Part of a small language model's weights: 14 layers, 5.99M parameters.
Each number is 128 + 24 x the weight over the matrix's rms, rounded and kept within 0 to 255. Layers, rows and columns count from 0. Numbers have three digits each.

# layer 2 MLP up, 640x160, rms 0.0934, rows 76-110, columns 0-79
130140134099139149102136121132155168117152130162174090102126110106108164139132113121135120093150082152137153105162106158114192131129102150124084115187172128087088127111087110087126126120111117173138095103119125111120094130145130123135107123
163093145104102119084150136139155126139084105152109144118142132175129102139156133133117091089157152123120152118136125114104097129108149092108148157127138113115172156097119127108095135126115158123131139113113132101115111131161123157112121079
145116098143108146180126136073146095084164127149152143111133148150116078116178102093157085121114120126115129114102100103151092142139108145127131087115132105129139136131122136144138151150073153106168105128142168159096150135170172135129136162
126085130089148100130119148103144163139148137118098122155148140125072105121107108149143122125128133155153125136097168095177075099129117124149125101107119129124136101138109155173079105128118131174109130107151112107120107157132151128113086140
128154121166142088099132119162155156180121142114127099128122129092109110150089114077120110120099100156186126168071116155078091126155125123100138101138209163151090093159112120125115110105122166111105099127137130089150123121150127114142136135
098129140137095107143159147104119114157127138123157117129125151126085114160130111129154113120158132132139151117147132147080151172155090152132128133142132148142109151117127144116130150150128135117111133079181099053130116109112120097129124109
135145099114141143101119100147150111108147142163119184147150147108136153144105118170156151128136108219145144087126097132132103162142128166083144160138087130118131120151144197151125096089109105144149148121126126172145112139139152131151107121
137152088131107081126142137164123117151075128079137136094106143164081113126171110142132119141153159133107121137126152146181143149120129113113145124110109111113116131158118152137124128141107121115169179126128141151130139166145186122154183123
120126171068105122122141115124141101094166182177101151080136117103139153095138138113139176108128125095110160136095121157107093151126113096133129124145128121127155135100149113122102093099155137129130087152170106139125166146146144103112139118
091130164112137106151108143128135127122138145158145101174149137103166106108122110137131096144129130161120137099155140146115155116108121140156158154126152125163132138162157130160108074142117145170107122149164107106115135141113155123125167126
139174106104126089154119144125129118117105191141148134106119152157141105155142110118172155146136130115134152169170114099114080120109155146100154155104096118130129139104126121125156179136132132107116093100129106098150112188134131123095103086
079092130126124114109120132127113067091113104109092114095135140097158136129126126091171132140120108113123119153124125146149128112117132135102149150134119128122122108156113110139135109130157085127133118119094146196155122089098082120106085120
157163132142141146106141114146144149154129140090080154098143123148149141141161111132123107090137142157110142107108132126127134129133137116157122125144115117148103137090121133131150161092112121156161123157144151132191095124126151150145140136
126120138160106143094110129164051139153107141143106128095163161110109139087169157122135100133140154140161151133125145157132106138154135095160122086137148139159100156141163122092086100115079109144144131165144126144150150147124110121089141097
108138146114126098104183149148111164176166089134148129099140168105104102108132150132145141115148075111149135074105159138116148146129095138205094176128161129119131083104103152099119163119154087130147144079135118120124104140147087175109111146
071168121066139125123112135141151097110132184044114115123135130135143105124122097142166101105117168131097139119131093128177161122148096093187126133121116116106124106131129133145147097178115169146091145148112102151122170126107103092122129145
120129107143126120103126125136118116150097186152156059139085147115088155117128092125092140168083124088114121135101092119124112131152141163158121136125146150112146154117144131159107131151144119100158142103118125111063132154173140138092127164
163087115120138210123153118133128111137092122109162138128126094152147116173125134122072152117124125153130139148105132137116096117114111104113144129097146134091118150112102160150139115156147088089137138147135139113147126089146126116103124139
162101169152141128131136130141100144097086133151139097076100115121135134158090121103136105131126103161120101097124150128145131129121118047103095143159142116158160119129145093173129143153095125057135127136121153133098139156141135112114158116
113105108094119134116144157145132132141102062102122123111155145131130112139186125135117101094117155128119109152099162147143099139160134064181104156119129158076137123083096152146120098129083108127077131130170150102126187136124142126109145130
117149152066120133155147118108072146147100136173150128137133140103177125168137155150104067136106117148121167149127104099102142135118117132143117087083138131134108122124114141173124109135143125170147117135118091075081163126117143109117100104
117142133158144078149119137118091134134143181100150181124151136128170136141124137111111136148130121131125128092130145155149104127098124102109172161121109095176120100186144117160163143111127104095146143092108162148109137155103095125148166116
126145173137163168127093119091111120123100154115144140085117129114128148093121096148133168152109176131136121075139138095087139117142128137118094092102117129153087154112151136154120132099143115140121105123116130155120106120073100138084108120
087144155111160140138139117095162106111182159087155139195137155119124139121131168161090127116124132107096109138177139158139103133125121159116107064114119120118067112085162105156115092161084103120113126108124143128101107104159138119079157152
151098145132106159114180112121108123099098147048130116120131137143148127140130141128119146131154129120165126138095119165162137124120123107109117149108119096123118157103139113112119162120106130108121131123159155168096111147114138154160124106
117142129158111139136151103134083160165102161164137135107176166095132150148102145157140112116122105131072132145145135101123120105101104110105124132098125128144206162150153098104105113133107138147130093135115132143092095145119126114141098115
116128141149116119175145143137128147131115114125107139131154134145079106132159086144135111091160132110131125131141112123115095113170130105119117127096103121144102128121091172154127149104087129110117134163116159135124141109126124129118108126
137102160141091135133123137102109132109141133108113086158107093120131114086110193129154122139114090128134124156116107113137169128114108100092140161099126133153122088145127104134149125102153120135158121079109155131153106092128106115117129133
145109115094143188091145172112123164134160119154184135121158201145114094206123147152131151132124148134163110134146144108125154130123139092130163165091101085113155137130122103115133148158125087145105119115138109155111138155148101127171128141
115152129156088129166113106141137122124099126189117120119093126114113164108104105096123158148101112101121106128136093121094129088146133165068143124154127079132120107119153137081112106130104139090118114102128121177130085169117134116147094142
169093117107144115120092123121161136138137119136106120084099103133160100138181173118148115118160117147141090154113124102158114079134124142103164141120137136130131096144141146191152130110162135091110119157167121116117119120158094152095132118
171126083189151158133108102135154154133160140112146144145104107134113146138150110117103113096165131128188123087116141120177152173148159134114122124135111151121124162142089156107106112115103099144139108086114116127129086125112095153129150090
131138120073118156149087093150138090103152153147151122095116132117170105100141112156160102150162148112128147154158112108187084132113126119143180138134132167148144090134114145136092144174153128150110138126135158140158137140127116152121145129
124157154131143129112095070165084124126102101150129083145121161120122165130126104184096087115145086146114138116156132118114101082145072133119109125142130130161153164141153115121099125157161126153101138152084110124179173163115091160143132071
114121093136141092122098081128119113125144103092100109162123139139122141171135133120111132145150110114124112129147120140100121171127132106141149112115147090144107137128111100165131158138131115160151128083123119140135167170146087107133086137